Weights of a small GPT-style language model, trained from scratch on English Wikipedia: width 256, tied embeddings.
Each number is 128 + 32 x the weight over the matrix's rms, rounded and kept within 0 to 255. Layers, rows and columns count from 0. Numbers have three digits each.

# up: layer 2 MLP up, 704x256, rms 0.253, rows 667-683, columns 128-255
# down: layer 2 MLP down (transposed), 704x256, rms 0.136, rows 667-682, columns 128-255
# gate: layer 2 MLP gate, 704x256, rms 0.247, rows 668-683, columns 128-255
up667:134087124102116174125084076096123120101161173160159141093069164136088104128205178098176088120132120103183139089154159139116176159131057065134093170133127131170182094158129148109135130110130148078170145163089164108118145097122093137068180138125111154077181131181131035127132092114113160148168125136117133114103124122190151092128179095165131178157101170101164116083176138123112053169114
down667:109139113090104079132112178112114131045150182161138150146123140134091116120148115118174147138118164155173115149112084076131175180127147186183140124186127138160159089146214141170179116127078211136078195124138154155110117119201148054141112134157143087092160087149138065124140103121152118143185104142082133116142082063133064120116138114191054180167108202095103163128160097181172128131149
gate668:043203138142142098131125186178159144135155135116123124137152176138086113084171077153127170158068123087109116085094116070141097126170075111085145189196091221166051095129115142096160116077199204146158129149105139109138078142078190141154146208122135140117061117164113105183099160147104126087101068156093092108196195121124120072123106117080157029136109104108131086060170114102045149137099
up668:137094091211102080154137112144129103149106130168111122079124116106076148136129117174129125080152113168119100166108134149125103101181127144138150119097110105129157156103103156148109165117065137171157188169142148168119180086134143120130107161098110146087149154126155058100121131189096077171109103066062136173145196096091136153120139089098133090137149145140114133123098112164124156084105
down668:172086102175133098136144102111120160126123143164167112131110166156145144141117072158142161103137114106127081121078129168092116180197154140091169115064154064156115125100091095118071132140120119116120087117091132138108139105154155162114149086111107114159135069086104076099133118118139076110187094091158135120141179104144147139156173130150133098118097085137113093132112116162170158143208
gate669:111122095118127128137081158130141127144145123106095160101122113136151136165086141128135108128155179135103137156149179113142140127097126143137151084166134166149136202162135161141132140081093119105105140140171122124113117119099142128165124175192109139117093160091122125119143123131112165171199132119148098075096080144111139148107119160128154144167166147168133144166166151072104134136147
up669:092084153118122092117155115079175156114089130220128105072181183121096133159128111113184114108113140125164154133103080104098139131141178096154110150102161126117135117100043156076078113144142115154181084100076185136139119131100143122115216182114099159091138132145117142147190075094150104158110121134116109125088126146160151183136174083114138127101090186116137094114057113099153149146122
down669:139104137125167039176117111127133093091100125142070096126143078154155109101123096110116170141037139131109049146167094096130142083152099155139101110105135121101091095124137034115133172149179130100156156150117130113111139143127089101090154115084122102092070151123149184164127087121117131149155132115110135149079126135128159175129140068096147122093168134104116114109100107116118136173145
gate670:176051148114154084144118093117169134134168127101131223167195153129070093122125150152140111167117208135085102178170121107096153148140148131061072185120147114193248101127156101085097169153168075092132129107143120222112138104166079134163126139191117114130114180191139140151153105133147083165071110184106149139099147144110148108119158136120070095072131100150131122113129098143091102172180
up670:113164154145160136110152127083136134119191108153145135115172125112184159123084156079030138101129133111165108124131135143104126137162086144174144056115158143142124207115091091070198127111180126175123086120128153158128130073104182102159127125127140180072181109185162102214091085185102174062169121124146148101142162147146185106109152029144193155166187153081123159158095146111102108169176
down670:106175085091128118160204150147122106189095154128163018066110112105161138096087165133121102087159133052161064133182158120085084073138149109169178081123123120116136180098202174157150140134138087134140131149094112195107154168139172150142151110095137143133127138071141155105117161160115161159105062117131099106088103155184105094164072113172152163134119137131126104063157146230081089170144
gate671:198111134123091093047136170156103207145115119158160093144161179122042137183190154100140163168160138135119087161127156083097126115136175117145133117160138105081114071151150164122174103094064143129096120163146139142186143182168111137188125130135134093100100161151175105181131195176141173122105083100134114150111109098092157124078154115086131115079119147025144139143128097121130127095129
up671:140181147088134166140171134102076100135131116086089116143089136122087121125177101079116166127191170126159117081117155104150085153119140149083099112116135121058163112137157126123094098120098138072157184100170156127050128176161088137162135116091193115213080084125138128183075132116165110125192131017207121120083145146089129136166116137117183109131124161149113128082113086112191110151144
down671:063128115141170164149147160141124093106120087120127120119137081174128101142126146025115108171090168166111140142069124149155098135106105123153119166116110133070130129136163158081170157160115152110180105188164169099166112128120084098144103159150120121177105099172123112164158148197177115100093184097169071133132054184131099115168144138098120118163106091203162133098074138107203047161100
gate672:112068109033122116192122136145100096078094126116177134109145135104091128103128179130164134154130122084100127117176137092129154157133130151147121131138107115143103052169186090089130155186163135067161129134113117152141203140136070087024083100193123129083188152187121175146120107080076140146121100176099176149142125155178153173150162116109123091116111126184097111123177145188118121144068
up672:082109135073170155143089177142140111085113081189129148123128079155188134167134151150127146183167140158089071176103186102129141104144172217175138136073132105091159127186136145105146141176153121075163103098099175123112120182107112068105132093181130121121121104131087113096101105157086180089133126140137169151109078177123092086145160180125176122191146086131190096155140138108134107107132
down672:107135152165129077171142075128061140150145096144104154157087099153139140111171113116149092107144163098168108163065140159150180127126170125081109146166156087156091119114096148147157129230136138112206139130151163138091128139098086162181160086148144046124174131058120103149121089132042214132170077112130183093158140129114104118171128066155134150154161105070112161153152153167098102149108
gate673:143107136083124168121089129151205115185109121169074124112102109068125138154127147099153090119107157132134081118148187151121118186161122153103109118102138134126135113149155143140150088134169155092039120104119128122142081105094120122087137127123120111148134170160195202123148149128121126095079041160129171173141150131142095121069100083193162096152065124144169130091121124102138154117159
up673:181101081112070119171115145146146081114166131149180136084139100109125132097079102100082136107177179137084154145185108126124150105062148172147125126140184157121124128139189106087128159145092159132108171130169147128115128182157142082134185111108177105082128133127162118127129139130187096161142091114181137100142102070115143097172139094101134118096131141123167151107104102138131118200099
down673:126135148123117134115181132080155125081135134165196108134187127157121098152116145142041152184110069177122131147148113183129163091152147119152126164107166113154142107130100124150132089133111137196122136143069117052085112096206077188143158142118166116153140164151145166051159110128146106118121155133136102116137132061119127150140110169137086124093140132136107121168124102093139159120108
gate674:155068090093111142121180150175127086106150085139085163040140168150095132117125100119171099125145128151076100137157150113190083136102191147163153096188149099151030120176093146084170097147108180145107166146168178171097158132068120125131120130130080164189189148050132165159115141128105075089130155195141129099163130145180160099168126123150118172111133151104091162117136170108148126127155
up674:149100081119136089156137166122148094099133116122094192123188138166108122099125197106131087156161123084114125164062145124158141127078182121113110159137074116181096101108099150120136095087100143084115142130075131187104096111147080187210170086172063164149086118154127137140089122148095097131120127138129175129164108139195140035151162068115170130131110175097141128127089156136092126117115
down674:115096170158100187087212110114128139097110134096137155110168140089129105067087139109206165153146133129133149105112089107147151130087116119175129132123131111182128120124128110154130090141041162084173154177104051141091089136162168087124115114154129113180136145119116148165129157147120167108021118141144121082087143139151096072124152100094116121129141167124100117176122118140100104080124
gate675:138070113121096095162137198142078097101130132098050127137143133135152149136112120145152175127139111126095135127174142088121137142110107146120113112152152103131117149131113047145122147096175130083140148095118137145076141080133103178146175118142094122072169203150163096115107115204084151131158130144122136096118093174126174109071068101179087102175111090060145089142158156127150109147140
up675:125135162077110160146107137088146129163095125182171048086139073128130087109122078083138192163135135091155184143112174056069118118124117105103121109169121149156136108160096117114104127173111130098081139077113087153136107098153134093193192154124103142132119091087166150121070059113130118133159103136057089117125150102126181080166113129134173082167115139143143110143149157138143155101145
down675:165150163162108158142105110179156156125172099073167175169117145144114153182124102107079166173093156099149151031131139088177118105095106129126150120118169144136132139153116125160122141127160147095164142155130123167192117104117140161166170104148124127160124116143214121111109132118130071105082136136122089064140117108182122198131165056119168146195074123145101099102209155156113097159155
gate676:144126087133159091139095110147106126195113126173079119119131128094097132169138142106147114161090175093143181073155178161144169064156173121113121129142125119143096116135129083124142128138095137137096086143110085104121129090142110127105112187187132103212122065071194141092186192114091117143094145132119095154163130125151171149169120105071080181151154091136173129066103108124181124156102
up676:067165179135074160134149116136114110099118112177175115114114116137131121141130112160132157075176147153131102070089105138130059116101132116124079116132121128070153081158121217120107163186172142149142122130126116065132152093122125136187138111171148140120155117140082106164159042140168105049181134079163126122146134121067128116098124124134128173143123143155108146164123136103114060095131
down676:145133126080121100129148085098120121061145149127109168156150092172129137094124149156110194099148121145088112186145125122150122118100168135167158071124083076127180124113188153095152111098128110162133125125110111115180165115113106110124085143161159121092114170174151135105114043117159130147178125136164136135119117217182133113120057178087114125061062103148150135187102146085161162156130
gate677:118060139125068107135175151134113130097152146151122132140170139085150099125182150100116127124077137068216108087067117117151110099155094133093135140113134155125152147130104112189103102086159113151133132121103119179149133156102112101155101165091104166096132114102090107125148198143105148119108132128089102093102163127139115064154094153142071128144112152095116110091169143112131096080105
up677:103126155139123082117083159124134104165126094160160135161141148177104155112138130115103158162095101124148071109047132148155177208086097155147147108149094109165176070127112159129173105152099156165157151119125136169121095089198100127123148114132142153156183113147107147116170146142135161168116067110164131087138096108096107118130098139121137142145156143185122111142103121135082091131115
down677:164130100134173153072110131139156159115127118160086122168157185160118137126163138128146152123189079087149162094117099140167128091100129143096177127126166126125153090119191136152120165045083155137150157139101160148180156129098149164126088151161137168110161152185112182085134097112167048195124124128125116155106086198115127106140137113109130120113152100109116078140145095149179123093132
gate678:074066113090118095096076103126194115129124150069191137079124142137180088095105125146142145137039130111113151053119134153102140105068157120077113099152111123132165125119130143132144128059050219174080124116114142160146118112103146118137159070105059085144087193174121168170134091045176142189120114084138108151119151087141141161081174083152181152116096107157130126126142137118116171156104
up678:104151105128097120102145138139091141137153130139142124168164156195132120152134129152112113088144105177125144132072153085154158114095091076156189106201151151138154117137141106083170070123173150114159167106148108136111099111114107156150104137102063153107109020124133175072111085071068114112147137116178164149114136168147070117180112136129133145211123070166175144115109122157110149146135
down678:128171091129089143084152072084091118117130106103128097178160160087108111128092159108137111109045091110131138099155151041081122082133105115110124125166132157179111113115127135100160121153141130133151110115071116150118155071116095128175068036146157121095133083180162124146111103123112103102073153145147125169172114128171077146131093170096110092191110129133168075138108142128067095154134
gate679:142122151156078150199142111190120157085087053119145112121170118113098138131167135096174129140174158163142145124154161131157043136133105124092127123100173156094073140125173162152163170127131150163162153185118152158162129161127124179158130099118140138063122108159128130153161156120084060104144139117095132062114088110130153134147151178123120115124156116103147142165108122149108131107089
up679:124137153152124074062125172147172133111125157117114152091127139158148135145103149141131119161129118137084105116114080092084200065083105112138117126167097127148158132117154083164119095075112147111036101140099154131154139124134155087101172111119133088098095124131133151146045158120074127139095148131207087140130125131173111137134124071136116101115130104163143146140164080090143147187096
down679:078113134080121151151145100109180125116130110150083150085148134083112132134091156092124152123000125163151105127121129085146095134105138074133170134104148129047135117146128134115099124090192117137078190104123122169123138142116090094076079157115144139099122134071134136115202100188155176138104120161153198130134106091098112127172105182100138152114139119125084085090092124071107095101135
gate680:097094071122111108180135195116098084136113170134149073155093111074166108090117156118170115151154131087131133132120066155158144149155104086129166151113107176094159124111141088120162106158112074091130099128153131192156057124095148133112103138156105089123071132077136129114115173080162114161156149140108145101106104116169092094193181154073083185114072094128097087137109087115131080127146
up680:138105165101144155134104103107134129107164112122156072069058181119121139187140049155162154099148143111150123108118202143150093101164107174094097089192124123165152110156175131088084117098150136151153220080075134076126165128120069114136129130146180160156092149130096147155116207180169124081138082135137112102126093154130177153085072091157090151121157109154132104177112152164124137129148
down680:139099089119127143113124141137178097122112176141162122037108183190113174056119114159038150090109129164091137158119132132123118170142133213124146128157144156155091104174176142148138070107249095150135139117076116110136148124177097106149126086121161120161122122117056136162167087144164134072107103126108068141163163125160141170132100123109162122134171163129128101182170082102062096080154
gate681:131130085116094109105106094088123160087136183123164086117098100127133144145105094105130099203091130129190127110133171109110129131169159159191128143181133142114120118156187158131139092105106099082118097110137104162136143095174158134127137079108139119155188142092183110121121100138151152060139159173126109122099141090142158119115142069083137122153098092151124091109125108089086150173152
up681:101126150118146108099140102116109174138118202123139094118175160176120128127149129065130144121148102098124082164096120106123150137148122090128170150139105096138085156132112106123127141117139117081189123155162139112098164179076114100114125196151110161099167195149109093143156105136113149155136150101134154160126120153067137131126130174134140141140162153123166158126125071106133114088097
down681:101156137121177071099108118146120116082154098102078097104104155167135138161090104073165154122093119153097112072113104124122168143183072134116089129125139146102147127154092180130129117133148116138149135081187082150096120095088065107116139105105151126084136167185163087139152100137107113143147141158153083044176062118136125166124127096132052164081133145146118146149086115120144103206112
gate682:137165155118137124087156151133176126148136081070156114036122132131152160132105107134096137129108168133116121138122175097143086141102107122138156143149162093104154117128035160138110119133157131132090132079122172150120128118133110171158121093117074101182188195144083143115144115184114081174145124063146159163056138145114129138081054138107133145131125092112152108148109104109063169143085
up682:078159097100063124125133133120137182116154161071130129141125092195115155193142127095139078127099139089135131128046096141204102126110090107185040125135127143077154123101142127129060132168119133116074129121118070149154098080086088154100091156100161117132133128145131090098145087093082132162114120133121126161103139093084119154074092155118075101125137170088133116114053135168122149116103
down682:096095123119171170161085165158128136145139172158088139166137124135108144066189110176138059164228090139098118072148131163120134155166111120109129177098085160146076135120143123120147108114125166146132135085127147147139178144122094146147110115164168078107085176114116149108174141095099149122090115123125157132141146146092154122117133114094142120149148163133122145149090122135116128130076
gate683:099082090122086191148078039106148130116132134073152171158114149069089142070160097168105060140140113151168136131185122133133125103101038122053199119124134127143094125094034156098166156139174107100095192071149076130190133156106095039136150170068109188133101164155172096108168185107066113147157123161094174143102189183197097154124163120143178079154137131070131108107116091088089146114099
up683:099141163099117136106111118128139153139134126155110168079158113122150171135118056089091080129164104173153136150123156129131167125139174132180108037165164112130158140103130096128121097172085092106154178099158100107193129084178138165095151158136159150104119121160199098122152124154140145125117147151098100152048125090096039145134127114115098172126122197151082115117140152115090115063148